Weights of a small transformer language model: 19 layers, no biases in attention or MLP.
Each number is 500 + 25 x the weight over its row's rms, rounded and kept within 0 to 999. Layers, rows and columns count from 0. Numbers have three digits each. The size before them is the row's rms in percent of the matrix's.

# layer 11 MLP up, 1536x384, rms 0.0579, rows 913-985, columns 192-287
105:490469505470472534541534496502539517446503467502540505507512513489488488464495482501522542517532493505478482470504481521526520508516502502487507512492485493521504514525499488494534458494500515511461494533496451470491494463510483476513545558481440497500440484479516495467501509471515497494
096:489479541465554477493497511525495481529453491484550511478507490465509489540545479498471503465527532500515500483505538529485482493477485503505488524497519511468479506555503518471511494523499493506505513486513498550490477490509510503527472511548471530509459513515497524521483497526514553511
095:460506472488530518507544528509529487486509507486499525485537475526492489550505487485525534476446496476506491490504521501503507528530474499504501494495531505494449504526496492502470489483505518495481486497506507525507491483469506496485509519505511483487531505544490500549510501507491513488
089:532466519489515517495489549505527513468505465502518518471496481504493505499523518510511515539492472503512487517509481544478523495520527505502520504514494492496561509535496532506512456496491468516496486525485491438477427523501510489540515512501513516545500552478501501487458542498497540458
095:510517553479564484458557511487522547509533483492513489469511468515505501505547493510534502502498457529500510504471492544489447450492502504481449509529482506530484493492492473541501512511482517528482478496506554533448500495504530450494484480485498570504517487539486448501538532443535507460
096:494482505487472494504516451513528495428491458476511527510510466474490493481527524498488502481513506484479499504468526527503500530516510487536506496527501495444513520503489465524479481536521492511494473514484528493544464495526476496501530544512495495496486503512500503514494499517486508491
094:486516496502506535509514501529483484507504504471460491501501479458529535440535451495517530510473529506495441506474488482522509530524500497479529504511494494492493518509522535526500483502489458526463502503473512551435493481481531471514482533493501478514516522560512481505489459534497479486
106:488471489481534477442544528548519540507502483535512514495543474487512471498494462462447487481507510510533518527510475543496496482497518489526525499509497444479485487511477518509505526520454524491463460510511499506474514484516517488497521501497488508516557568539514469521462501498506520475
106:483466514477454528487532417471557507526499489489499470535506480493515507497476500508477501451499466501521456516501538514484521540508497562489475459433487480524511500517500488495460482469473499525498507529494505480515498497547537478471502510512485523515498515492483506537532509524494516542
105:499494481495501541486508511509496485502481484508488505490489497481504502507522476474501521484490528488458493513540522546446503503538456521512539491488540517523491506524496480504520511507506498490509501469484517534484505505507490488569475499485465480504504516544528477554533470443474512473
104:481483503491529488505517533512501506452485502493494482494525533525501507502487493505482478483517497532482507526518515499496543519554461492551502505488502473524516528475511519504478531524514496436519513511514480492529498487508477497536539472432479478482543493498530494491545479532459482469
103:562468471473500470478521490521506464488542497536452553511507530480498493506488517458522480422502561518528483498450505512465511441486491560498530504519487521512521523476497472492534479484555518491487527472513555492499479471568511487516511492515473469480510523481503486524498513482509559510
098:497519524482497530487495549545531503480475534528508480483505510526506504479475489528476508516476482495465492485489543522491506465487520521519499486483541513519506485494538429474527521490505482493485522516485466476517461520527481494545474497474461493489508546499473491466501505510465521522
095:507505461520506491494493524492487477520520463509490539500524491492510486549486479485477477492489474490478558521514490501481522539515450521511482532509500494564526517529509499501539537482508507488526509472472533513477468467513482506526524501520480477512477507477520465564482500465484560488
100:510493525472495507502471472522477494515439481507513491460529492523517518484475485511473502545465507516458496531505538480532526495517529507533516489498520474528518467567505496509460512524438503475468482537508510462513507510512505490485482522483506525453557524490499496514444510461519517492
099:501524534542476506498488499459530505498525487479529492480498498544477477485473499507530501526481446489480514533453531534486521469521514511523524515468479506497509469502507512490514507510461500497497496494500511458489481521488487461547534513471466549460509557484491530492493500504503487498
104:466452478470533502478533462545483490493476486520518504468512518511508518524482485511477544509544499522497483535497483532518514488535529522465540480463466527498520471505502503483499498448451559480536476528464498540491485519486523444469494496484490467500491520544506483489527513516472496506
099:534469473502471549459544436483507502450498522486525531513495435476510513523469483502536504469472470525533514519465537468512496511513484545520474474465479500463507477468503557483486498544529529465471520507528500494514508516514540444496504523520507488477511525513452474465521458524486500510
097:494459496559504494444502552535473573492496488482462507520560533536493517538500519469513492441506474539464499477484498479540537534509519483529490493504473512482494504496517515553473527530530505489495453475464490461506488509492498504517498506497503497514475511500432523527480541513528529481
099:484512519442477540520479518490545499519486502501520545504469489494487525491530533470486555458473491482502489481493508527538483528494529459504558509475453465478515507528546508512475533503498491496481499536491545502483487492502529502481510495508495485493500534507507443464464494500475528543
108:483497460497530512440540488514495524470484489533509499514518490492516504487461464502519528517532511473521489488491521500455544480498481553536579536498486496504504495500540525517520512473493540482473485490519515555462447433518512466490479477542516452510459519526468500526537487497507502502
099:496527528505500474469453449494488490526481523478503529543502458536531474499506501452498562476476516512499519492476511538500487491529481526513471476527493477479508487493511435525498516475461519475458533495536480525482532503560523501520501534489497528467481481503542490513496501479554520502
097:483476515495548537439545518485512520483479498472525491493492482487476506522528463499481522510461495561500542493502477481509483483508515507485513491506474489502485505538551531489518499494493512486526475513496519509460490514447481487477510509506443514522497507504477492495482470488500504494
103:509459439500532502456477519516491497543490497549530513504485484501514470583497499546435500515437510491516534532528480456507491473504487542484493552437496478508449489520526535527478518503477511517514510510499476485521490487488511489528485515506500532495490508485475461536476493461472504530
100:516513488528519513475572559522489510519486507474505473518483503480509487485512526495526523495512493493572463490501512519494545495544492466546510488548518504529499518516522524530503493507513523511507508541552511502492483469511513515519492516525488514479519509513495493476501489450509470472
102:500480463490518491508501504511520475493504499485518539538482504493499473582494476539436501521471429524514499515541471498520490477548508500507519492492492493520522523530547538514467563496484537491520516459515524562479484515471503508478473576502480546465495496498524480463456496492521532474
097:516513481435546485478511461499505522472519506494498481471490495428457497471455481469541543486477494494479533514470534522508489462512505539483500528498488499507430526471541491538497478525519515510471507484492488490498507522471523454494502500510503511484541514525515489515539518484498502497
096:485458505492499488460542547527509489536525440556450504487523502475484487527530478512505530492482497495491514512493503475493498448493491508480506535528486486483490484523495503482466522479451507491448488462496508525492467471469475497498519515545486490501498510495528496500493550507484488502
107:512496477498521517509520481495507523487508514515533521486472497447520495482482516481528514438485466499498494513478516495495513509548482520500531508510495459533434492482534533556461534435484498493486515490530500493484513497541527461487513473469469483510497533519464509425548487463471482492
099:510529460498513521478528500545529508455494477504513481545528493456481515529518480491520524518468479504472484525460528515508514487501499499500513494480502461471479506464538514482511501481488507494497484468513536527495447508481513450493508489528512431511521482532508499512560466497541498530
109:512496506503498556505545496531514478519512518443487479496507486537517473503486495525525501480535482497499498526529537536478498499495471508536503478494494472512469528494518507495490495499550513470501474497520481505454526485563530447537505527494501525513515502505449525498500476473489482460
108:544480460522527500467516475517532467439542523512547538550539509471520486467497452432511496512519516530494494493482511548506504481520491514486484505519471479521530531499494487527528480477497529502481492519534497528503501486488519493447486547489452532481486505478465475506523555480466497502
097:507491517512546487483519525472491527509481494517506502523483482528478473514523524516541501494524502497518474512520470523462535489499525505513476503508468461458494497528486522459531501485478512516480514507514579489505496457544481497504521531492431530459481453482491508477456521533513552496
101:546520514518485488457452502503566516535544513503509516494528474515490525510518484545515495541479472535482494524553523515513522522524492534528461493510503510540488494491501507522497514455520497493475487558491508516495503478515539501482485509477487490490516523492449514485562470469472504493
097:501477473514496480515545481491470519476496498542533496477487514502506484510555493500476522505510486471553542487467502512548490477484515503519516535491475485520536538507519487514501467481492520482496538493513485503546516465491500479508485541477493493456520512521512486477480514534448501500
103:494538554504532532482503509503505506523509493515512501514512505485485566490454471483522517545502533504470480531523456500496477467506499514540455494494479478451487485534484522501509508499493506478470521495514485501427474487471498453502465469505522521474482535489499517498491502492463497506
096:484502524488495476468503512521509463531511450497477515472470526510511540511479454479467510478503497480522491546540524515524486481518518516533495483531449516493508511513515467511476507462513487500485482480534479546508480472478523504519514498482476498515495521457496527496531490494552495463
107:518486505513510503480517495495543454513522518447520500515477506530504507504499526511519523495494458499520515501489482513473481516541463486511492495510491489484499555475482489500450502489491478477481523500514523531507523453543495509458533469548478492497442518528529486555545506488486495478
096:484531468513517524458465491488515522497497484494520508486553527507455482514464420471493485471446511489467495521469498521560519505530507497536512487480475470519564522538538489495472511487499472504451477494518504487475483475486542476469510546503504516496523453505463523482533479469485502487
085:473494481477497522505515514541499508515461488480517461439523523507463466508551526464516503504503542527471477504570513494496487551490511506536526533540465499498528475528512512517509484494449503448400485487496507485503499504481474480514502525498549523548546534515506523490490484505505494527
100:465503479507511478520473530509497495499543490498420533493516470471502465510508508511516485528506437493495557573479524499511528491488496518533528526491517495484493538474485483511453521475539485474526487507449501539503500492508558499515522487506479480492517513447500492539513528489507498479
104:488513524485512515478497513504499514503497464513491492490514485494496502485518501501518552449464479490536445471525504540500518506493553506502545527472473504489532462514554494451518485512508500494523491556500510463507492488511511467533579494522479520525525533530531513539542528499496515489
099:505542473508543467510535460507481515490489510531516585481498499447484529503518510464468501527504545521478516505465538538534509470494495481524557506502503498508490484503524474524463485488525525455495519520502478500512516458532517528482529503485463522472501477492538515521506510482450527521
101:475497481545511520519568484496482516509480513507497490514508503496477508531509529469483506482501455511515505519513504494532543506537465503522528525510482490461442553497484545469488503517515508466519478499518502464509500494556512495501544519519525506490522514504540492526521469502489554448
100:512468476467521484500485486502567519460477513519526495495527447514547456516489507485478518521481466544524469513527519487486524471512531539546499485523468497503507499530500479477464486488528508548516462540508496535547462485529523477522491493519483478499523518507504461519472490491540478449
099:528505487478503475530489470542502455500509474535470521506476526467502533462469483512537491514481534507544511475510503519529539500499480475526486495524458481519519507517480461508493528480532569502482511493514509487494571446486513511485514534497485525500541476458563450543473514454527502493
105:559510494455510500510517505494495485498488521507459522508501512503478507510518536461529541494496521542523500528499490484532503487462470522514456490504483464472491506532519511510463516524527562555503493480532475495531513499473502475508544484500480531523516529495501499502496497449492481497
099:464477469538503484498511482525484514528531475522472533486533494517507471523503508491525503497502531524458497560477507481503503509489498513546492506463513509514476495506486521538517520464500503455456477519461503516497494523498518474522491468472507507477553510510512519548497549522466498451
098:492507496449504491481550527505516531489511550490459503518535523476481476491505505508534509512490545534545498518521465525548535488506490513511511551435499479442476510490520502524501532521510508522515497546507507473511509506486454470522554487476499503519493524501515470491525486534495528487
099:496486496514504482485481452496526469535509486524436527479517553527502519531464523525480492517469508495477498550508518512476498478514477522501483537531486451467499542504503498489485509505530524497499458516507465574524506494484546490509527488481511488506474532491491537488476521473533458453
101:534503496486492527524501494497546509549487477493490500523551499466485434537540539502466518508455513507500550507509530501530511466545489557590497499504495483504539517505493471509488472435531482502500510503454501525495526497504527486482491504492506456513545494528459535542477528486512489519
110:479488479555524495514504499515464495497476511510480514514482492486492516510532522488506528476546505491490508509515559504493515523517482528503507476530497508497500532481528520463530476491512467468487554530478473532465512507539543504475494485482495484473495516494470529533509487493476528517
098:571500497519494475481508512517470495448497499549502545536507516475495524470524487489536516472478523518532456496493505558442482491481503503490488451436472517521524497524511481512512505570480518496504460477473513436466487466527511455548500522500455555496489515457473476480509533517498533526
099:507498500547482487503475488503477484502516503495526520523517496512506494544513517486507520470470490553481487512514499527508472527515469489500553533464474522521522519540516507433506497528535549518521511513531499505495479500515499506518512510520509521480497469566518466548523486499545550504
102:513458508508518504495513473523532593513525471455502514494491544536500537502531494511467479511495471502520494489520518512538483526529510494504482508481463482480564519545539489509505459530504503489533502539460501492460444527474470499508483490490488503469468494512504502501514488497512537508
096:461488521479536541413497536509512487491518464460527495526558514505443502523520482474512553494486535503500495518487491491514510469496463517491456532487513510481485494534479493522533508489503500513501532518498518510485508504518474442475522479519486452530502509506508472513528505467476508517
098:503517506472523495501511479501554532503476505519557512514485518474489504515464455500462524465461524509516481470511492519528488440529499458488509491497481475497528553557533514511509471462490552490492519547497548502486494548500487517499479542508440541477471487561502495498559532489542526497
103:489481508530505516468464490543511498499499490532478536540532494502491512547513550512525504524512469560474501517466491495465497494495449556493472505501499482483454499509500455482494511488445469469497504530512492545493454490484476488535521470501482477515437493463526520515502471528491511494
099:488457464509513507466531498487562486501583463503453513512534517532524496488486418497532516484525504477439480532510487460536463500497467526486521425540503517541516501528488451514496531501525539538477505514496491518510522490530514470510519520506497544494483511488437485532507510469519489491
090:530494493513457489512518489456478487530454525503535498485466534508519485519519482506458527528492476543476483504530494525549482501507498549495459465515504466517497520508537550497474554494507506477545519503502509492493503477510501536512526475532422490522505500472486495516489495529495510451
101:496479531518522481502486478505513512530503444524510502488541479472524543477543456514495508510514549524480500537488530506517481504534535467537498483513476507517459519510486470499517475476474510483523485547512489548480516481468554452478472489481469499515481508486508555495475505503478548531
095:510455436523481467490550470557538469473513521531545494491536506516526515476499461502484478530464501505546457513441517516534519503512503495481534507514456504524490494519507513504489529471497556506460517501526517508475506514513511523488479530495460517498496507511509487522553528479555475484
103:516541551461480544531504505490510487538523500538470526478490501477512460487546479518516511487468500531509489505509485486481499534493479519481489542502467488473453500499497493532497481492511495523510481495494539519511482510508481483496549503467456456511472527487549496496526518483488541519
105:534460499477464479504532449498474503484503504508489502490501523472488508524527489496503493525471441543474495518504522505548493517491488567483449484477507485489489498482499534509488495498486514544506494475575584498499512495529504467498536472497475475510506552479483468503538518523507499493
106:490488488463501468494508534510517554476492456495536507527505452475494533501478539547495480501515489532505438535498502530510450475514500464510506506498501468487486548499490515496479493552531509521486506494488508507472475512510567509543503508533487498510462551492468487532504521477492514479
096:508528500485486515455508515530475455494513534539501545566527513476478470505469493478523521449483523474539510499482499516485531472482491513518526494495508477502523544487485453446514505531502568518491523541501526496480470498500497454501525530499495492524453509523464501522507542491492516561
101:488556484495506473497512493552504516482524504472479497506562498483519508481497529485432529531503510508523519537461511501484527506526441484519507524478478504514470480521509526455492501491498477476508516514500488499484504454474481482516498505478491482492514471451524508529505489471558464489
095:522495477488486494542496494482525523528517507472487497526509508478475515478468497486463495513515484499505500499499533499499573483488450518529540529452533476517472515460506471525522498448498509486506501524512503554462504479507522466469518473496485487503505533488495503522500467488460510457
097:483508527521499515471497523508516543462485508471469506524524435466507486512560516480496511480522471502524480513524479524504497514471534491509493461551502509508490504520571514505475516526505507475495497516501495512480518474530491494482505571494486495529488474531485469443512530450478489531
083:522510471525501532506538538535504518551494493512529523498510488475482504479510521467610501483526480502463497518486504492489541483467428492491499532454492538480504489511523476478551484478494491508477505511497516495470552524501531467519522531461506469460510523534482502502504488518465506553
098:482505514495472477492547499518517501497476492499485469521518488529528522525523516516437496521513496514505467515482545481476527504519509501549525545448541507492494491474523490470493494548538495445535501496526525502513503492509529534536541531479472517537459499508500468462516511511512485467
104:486531493490528528503505524509517509504500515511532507535508461491499485471491533524495507490519483494497483539513494506475519488505496449513529478515455557474496507501481513495503524522511479556436529481500500508491478521513572513490488496517481507468503485554511489509497496455531513519
108:489461470534519491495459511491532527490455492519492477538502514508460493519520480486493487527443483520521459479451501544517493533550492469515480495477507453508494477488514478486498526496540513505489518484523511499467516496536564505445519498494494498505503504472481462493549555481518495465
# layer 11 MLP down (transposed), 1536x384, rms 0.0568, rows 913-984, columns 192-287
105:530477477511489509514500466488500449484510518518472503495465537503474534533510488503490495502517528539501504491558485516503535450485478497480497507455500533472491501494494473523538500463526423510518497489475477523509515471475462516462504497524489536539491468469527508519547510498470516528
093:468484472479526504495489505482531505484480497461498495501514485504520473533521432515553483518457479477513484503509498451519509512493496500508511519500500470541482491502434524477509456570461517503486495511495483463472500529518506470486514557530529487518537459524485419549518508464492488492
094:483458527522508502558511488558491575482519511493502463456501515500509504459487535483494511518467481513516470531476530458513501500473507484480536495516521504496517517501488510500509470496492494514497486538493510501537465485478504477479514481505487482551482467461513440484444478510488514502
079:498534492481514443515494485489535534568488559512522510500461521474520497515509503498477525459493507514496535513522474479531455523495519475515524475490471485510475519504540476499496499515475534443515505489517486511516506508514553523477457509509490500522564496498504480518545459538468478535
097:504482468486486531489472545464490512502494460482498518492484494493516509530520484511484520518450500526496547523524483448507483517477536499523538503471496496511480505511496529470500490520508508496471494506501466458512511474543520491429497464500489465516506553496524506538488465526436509535
098:507517499519525498508519518486531463517495529520543513491523488507490496469568487550548532492488486525496466496498469488492518465471495506523484530465507546490526502491469468498499489506490496510490537465481508501519530447522510492525466482518531504466487522481531532466527534505537518478
091:499516491492504459499494499496474532478544495502522528511505507517461506530532534508551498530490478494503482498499498493443496516487526497512484490486536517518507476554449502532498496453516515469460464547500479460522503476565471528520517512475488520511538464521480507514500517474528512478
109:500468526466500506508512527496507456459490508474489509461478509516491457484499470493453523512505525516521470546487483497490459559509500495478524489515498486493506507511480500495501548509476536473461453517480521480495503496509479471521534467495534465513510460504527491509509465523523500481
104:497477494517497513536490544478488479421500502517523538442518554477485481487494506524499517524492534493475492453516501477502506529499484526517489482485543538463505507494513512520497513483480531487490524505489512520506510523496507534522498493529480508473540556530489504467497464506525492514
106:478479518493502489476478467491450493475539502495503474537481526471474455495502491497508518492516487486478479547466486533487503522512485485446503452530436470480541471494530487520472469502494477519499517478503480529517491495535510498499519496470543523458551500491479541487509527495470494520
108:489517459477508531492555505539520506452499531510513499513516515484528490500478482540487453488461497519550528496505524529514472509496453541519559432476514545465559479497497523540545502499505526465550530474495476501525532522506494485512524537484470470504509466485496461495474504506537543481
101:505524506500483468491535547499512469476505520478501501505530445482464457484517482514488433548527469524468512492514487496488512530470467520484487546535531453511505487499468477501475489488526556515503509546478505490475533515507489475495457514473474440518456519504473538502510495475508478498
099:505492542488521532536505452454489528520503464484509541524520467454514488499489512502459492477539505512505492499527472463505496489511490475492537515528475513458548507499491525486494474489515496491488489512529551498483508470484493515437543470503502472530471472497518520507466486476456510505
091:481512525509506508499453492540487550466511503520567514501478516533556479462489479498505497499484494482462515524455547519503507511532512505486536512488492483487486495538538503499525480482495453505507552522475487500493497490501484451525475519497497489485479511459443521481489510491476481536
103:503511474445471477546474538498499451548474465449503498516517511507485512503505528526504458513509533507489484502495525509462503486535486508470501473518506511471505509536502540466518486507509508470550498465486485495487509500471500506487504512514503528487556481510510499535506528491458513508
101:473470482519456514549504551490529494458502487505502529512490517477533509488509519502446513496496493477490479476457509487499503499515483532497486519484483522495508517502520477500552507530527533479523472478508534567513459469517471509489527475513511473472450485516492529510498518503543503482
104:513509531555483476462486515489509523538515480514521502510487491478476540508480526493492489485558505474503478507524549497525480503489489481541478492501494505463499504549459483520484505482500502482493511514490522520505524495549545518520480520512487541505486493522505539520485502523523497466
094:491482484472541494490470551490473500495490516506507483489488508515487451505455446498499498535482487537517529501517522486490472478514540544448465445509536516573503540517512498446516502486493545552488523454493480482431536493521479498524512509512456475502502499550519533481496488549484520478
100:434490476468490509536484527514526503511464503514500477506506517506463465519540486478502449480533552497478503440514533540517495501506482489473488502550456477526502484487508519523461468522517523508437483520517466439523513533511472529533467484500490496481530536515546469488512507487494494485
094:513488485513511505493486478553490529540514491495459470536533495540485516520482517555498469515550520525476461505466480499503533452484507521490517474511497497501468493468473470463521492481535483486538523481503522520498514511511479506519552511515516526533532494524488473569497529498470476477
109:438512484505530499502548516500463495479509492502519509529513499506514484480499507498506496535518547488477471514533503470469530497473527505511485484544515489540553508483542478519484449525509514488519526502521507547477508523502505541511469517502497511514508506504512557510490498543462567478
101:520524469515506537482486476513547515502525525498478517541479534463495469509482516490494474513453532508507454456468483500505498471532498496537467508484520524472506507419486445523513475539488520507519496486468466507518521514485536469502503525541469498504503484550529509526505513507483492475
093:534505492510493489497482519447506516533481519490515486506436506504557511513492536527505506481515528523484532473511476498493479481508461505449508472526491460534483519518478482511560497516495514466497519479477510493480490449521512493537406491458476487490534514473503519513513505504505458490
119:524491488518489499444449485533499489505531530510483540565474472508504428532441507530465480477483491491507523536509504482477491499483503543517475473490505462482468472481490489518509521516518525504540504478501506483507488481513526452513492519500516508491495529508461468485466494501551504506
099:499536502502545505482524491472503496526496475495493463533502528515487532466411443464551515542492470552560468529460546458480511522500508499525537497485486504505522496487492477537517502523473491533500449537523505525474551462513501489515488479535485498533494471535483519490530459501496489475
098:515473509546516473496518485484481466478479486469491529502453512513540520495510487497523541487534475494519485458514468481490524478481522515465547488522516452537494494515506489505505494468492543450500510468474490489463491531522495506480516483457489508506463525522489520505523497487531489511
095:510513476508489518514463538530496455484533531491515539490535509512464497491497484517531454488498456484530514509535514500495496530501446469463538495496509554528502491497510500522470530514532499494535499531462541500526491453491515480531534489484482459520466465444485472511442510497512517527
089:518476519507494494491450521468520452488486520530474492471504488520452513502498522488453500494547464497515505494516490489498490495538471457511515502507510524518495474467490500496521496498504482503478542480477527537493483524522501528489476501485498515510494490494538513486496517506488518486
111:497452479511538560502457514497533503496517509511495469487547486501459496476446485545486508495502543439504500465485507493472499493526518506465477475514458470515503518486461500462498477495519471464519509502494514477496533499538506483502485547518488488493498518500518552508514549516473513510
107:523491490472434524453534519488505494550523492535480527493507469495507547485460498511565482530483523496506455531466473500498493480523547471495514487494527456508518532514541513492543465476516482513491503515497477512483486489475474518494495490529498465413511521520475481553529509495471488479
111:509480494469549489543490524478501519512522526520553557505480478526489530526505496477512522443474516480494462488521520521489468498516463535471523499462468477510526491480536482513473533528516495522478496464535505497496490522474477516498473460502485540550469462484509481478507535506478481501
109:488455508517512467509519484496517499441558543471502511490509521531500507484518494485474504506531524488452489521466491501480501502546517528526507503495492498514499546506481487509506504512515533479539495502527540500485514518491480505469499480495475505516498481505514531511469488547510492525
096:501511505533507490530490490529490496477521490467537500492509493468515525510527482533524479458503482501501478492503489493489547482495489520515518523505475470521471523493501521486447501468468527446426516472552511486541521527486481487535460527457498485460533517487496535519481481470501520477
090:487489498498530512505481481520545473487493457527505471468486456515514558480503535473546536553512468511483507510503490547443517543490486484485504526519446502547455499509492501456475503531464501549494542513549525473531491517518492525478517508503487474532469429470517500478507515481538504472
095:525503459483464484478522459474527498519471537502501511483494528452543476476484458496549527512526487537498525458470501527569509478476519495449498520486524522534500496507508492492502499512514537518451517516518520512478524503499542537497463486500500512532471554539510495491468499467530469467
098:523564515494467465463462539515504501502505540501508471479493502527526512495494504480482497564539489460466460446494486486498479490528500464523533465510467485502498494466456511484512526506532467475501499466491419453503525483518477472515494509492511496463521491543483553508488523506512520486
094:503458512509494495500489490523458505474463493540505539507546515466468541499474546528491505564452482490496474507486498518471494490489463501521451461495475488532480518483531524551482467475532495512498513457481502549544498473556472466474463464513446527516530494509486511512535540519536470464
108:523519515536512480490469529517531517480481565477487527501528492500517522480509527506475504468510500478481522486497523498465499449482540499481496506506521522463565499492500558456501467506472522492538510474474484473502492459533486494518501517475548481537570487516513526501473500467544484463
105:458518477552536476524491469505489466485458494504563504471462466495520516539520492498519455480568507521482520446505546499498432540525470525504545491538472496469493510514483520473465508513489482504490522467497463503540488510546499472529493493509477492506504501471514506457519493509475538467
086:485516515518510521537514519470484537511503543451496539516549510534451471496462500501498482505517480554527501451519514470526496497510454502498514475467538529487508495435545519534494486515547486479503485516503479507497458483465500481466514484490520498497492485543452501488526519465503490502
099:517450536475498477494525522492484457493506484559519496521520475495473491517485519489487478514525523508439470499531519506527518520512500462442492513511514450511506509539487542559528522512471504521523505539485487546468525494489497519462503477515521563502500482524519552471522484544480461523
101:494525539462473462549518521523502483543506515489454531502453496507516495522501526487472458514528521505509527509542503473538513493498495501458491471481487504503473500496512545524489510490498496497509465465507494554469472533501457473482498455483516521511488532472513540475502481475460523493
095:468496534488507509549482564485494518467522451444486489530532558492486526467508477512508519500460513470477478487526534503476482517501476498486504537483477489514508518499515461525498550517525466493504497498502497499471499508487496504535479496455505480521484531469484502525570508497524508487
104:475491525483484506534501527443480517537523510505481517527481485497519511466548534490482494521472491512486519553522498462501474491499477526497496533501482512478493507521488486455500496497543481466513476484468522500570536499542509492500499448554495525515481550478471517500561489500486517523
099:479519533515493489540472496467497534565528510516527504534509528530440486510502509486541505508510494498494475425498503486482540479482455481534460493503489500463505452481521474489523522523503520500474510504453550459560532473479510487494520464470527511497462501480478512513564501505507497471
098:476515515488515494484496566464488508531545486495494577467474455496469463519540449526490509543516506492479488544517498507436478485505494537498482449526536533494510486512518545490490531484490503504501479475484517521491488476505480488553508518484461437482442466519510521498479513509517518492
110:502498510519484495454515484526518483469473480496499480506510524498491509469512468504484537494478452486475551540523483467455506540498481454469483507461508483496527483535512490527467510470488530527489500475508482442491511479544530466508497479444491510482556506506495498494521509513538487506
095:484546467497540492523447467506503503497459509437519497500528528434504491516546509517504523472532471505547533487496505566520502495501502514495494500492476489486497534433523514486487474522504506524503475489486519497511481529504470479520477488533507478475449503486507485481508527538529493527
096:504530510517510482480479504510485471509469439507535514502478461466497443537499528492503473502528545449488462545484498506458460548523480501559488450492528448475525434506519497503485490483478486510523492473527492521429495474487494503439468496515480462511503517546497491479504498483504539472
111:518501512569514511474492523504480477472501534481545506473522495458501540515473485510492474447459485510460483509472487471512520475506526539517500528508495511533492545508467543528479459490500490490493539476485498487507459496525533476490518491529469534517489500492486520466528518499513566503
103:491491532485521571521445555530478485507498513531552485478530512533479510491506524504487465531527482523541487474521491479499502467473558558498512497501516490468496496492480449459528535533521510506473511512543486487524551503543493466493519513492459510481494481467464492488539537504485503497
115:523523486449513490500549490488483503449561521487494534509476515480528523518493481465513464525433517522515507481511481503498518524491520524495539528484523521467482504582514452549480521499499502510477475464529534508507491509483520525446502505493497476482488535510475536468508505512441492501
104:495491480519462526495541481497517524474499530504492491491471483494500489525461490491487478514450435464469536536495496500487487490486469528492531456459475496509489456484469451504470492529508529517544527524500526455524531456494495482493491521489504517509529496488458484495511524508483530525
097:470511476506523525504519493481524559499482465529547502510507508539488469554488469507500476501545500499510477452494483528524464477511494528526496542504493463494506511511502493503492504477486464519510498517477525539489452474489502518480500518526489512509508517510497508498520477551550471494
096:530469498488546455539498511522472468526530501532499482517481477500510497530537531498497504501519509529492513483511528486496499483487498498556509557498526550541436504488508515510515468495478474511491537514486499475461574519506496475488493503489498498554528489457550474480528504489468507435
093:525517530528437466479523473481427479482471505491538449476495561489523504505501490494517460479494472485497499487514505523522438519563526446469513495541508525482492494505485470517469478513476516498487483478497433473524473535528536556471488475511516524505475493484515512476512501478505467489
098:507483522520499466485517509461464492517533519502474493488505503474485511486515477497546522461532499520473565506558533499529490528528499539464483512499518513520471520491509469521496508516488513491489532523497489503493549504510570509440449501516478487515508502479549505519521499524456515465
100:507467517482478515537526495474488515511512503473497500432492484529493530504469501518481464509469503499496549513522539468468477509529478472514468466516504519490502536510525491508530505479534512502505483494527514504547510471491465514501534465511520524509514507503507503511479530461488530464
101:510515525486459484511487510505569523509485466506503547531533477493524475509473468515454507536527488495533576535485516460507517541509482499531484473516467493522513492485527471497507491504508504421463484469490514451486486493477515483531470517511538488518487522507496522480462479485514478471
087:471505493491514504528509497510448439460502497450459511514509474485539483556521473506523498496472513480485486489479477529510524472517514510502500469531514497512504500489470499521466499468481502473515495474507470511537527486470514481464495469498498518503496503491504480503515515518499493513
096:522525482455485505496508506477486483497523549503497514501466502489505495486519481491525497520505466503514512532527497492526487449507454531524560490494472517494472498491505489503527564483450538502462458524516554521499465495491466500475531515491488505490506484506531509508476468538505481496
092:489495458485494505539477476498484487493521508499478499510454494531509530517523504504446530507559467495519511510503490490501480482533505535521513502495509518509514494489498460561510469484504503507513569520505494482499536535500546460493512507509492511536479466488500500494492506557484549510
100:509475486526495497476475493482542486488532528532461483506518491481521474457515548534480470533502492526498512526480488486517454463552469464468520509489513553518486512503490485492457480481497545516511482491502463446459519475510551454516497512525520506487466522536461485468438530459497522479
106:473498475504488496534506482527480534484528466480462491484467545537534525537482498493509553486546524515513453469517509541503477494542495522444478511547495517487443557429525507419526516526504495470497517480437497528520503523453466522495504485472492487487473472521477502529488545497515520501
108:488471525520495524480471504514442485509517541501564504495539520438541518496475506501507501449518499547452458521502524488483509506488489506536491527513501515522486512508495499513478483512482510536473505546503485515486487529504493466516500525530504532528497510469506482471505558494469475491
089:512499488511517487506500487462494510519481465472506475514450513510490502507527515505502495515503480490491454509539497476496535500463531500486514466514528526505495478522489517507536485496534541505489491536512495525538539505485506502440518509519488522507528523472483525514502516485513463489
096:478514518504469499508479541461482532494511520498488490495487517528467471523521502501536509490482491487489460468520511486523530528469508483472498487585502479454468510506517503538507452492537513515479502495472470496484486569484487493541500527519499510521525494500533451497540477488487508487
089:496508530507518552464533498566487479466501540504544508458476480529493482527525500501511531501484509502515459474486490509494431497532521443473450512533474506487530467505496525484510506520520485518469482476486536459526502512487463547511483508520503522507485467519519497483503511473536487536
086:548457472445509487507478489487514470515500492466501486491434508484476476513464540487500483532481503486490462463533504481494503524540541475458506484536520522469512499554483514489531514523508509477555504499456494534525506475473523491547466508493517468463503508461488521518461505524478533515
081:475451473467501483487484519522501510465503519513466470514514459514542514555478484498456474529474455526526563509516508498506516487464512530521505404530471471496498524505523533532458516508496523523471503482470495478556459462499489493495464473422474542513518480505527528489501497524540538481
097:472496548510498499488536497474532450505451513473510562532531488499485491516544493485510460474468491523490494471437467503507480530521463512553498531481466511510496497486467503515512482523517525515558472493471517484516493489508504493492476495518477516466494577518513497517513505493493510474
103:489485512513486511470526493514517511483465483483492456482536513538514485535527471504479478547483462497447485486504502477482529475453497494487501502505497498468492555486538484516511482515527488524517523511492452485475469528458467485460482506472532463498484491503510529534508547500455508504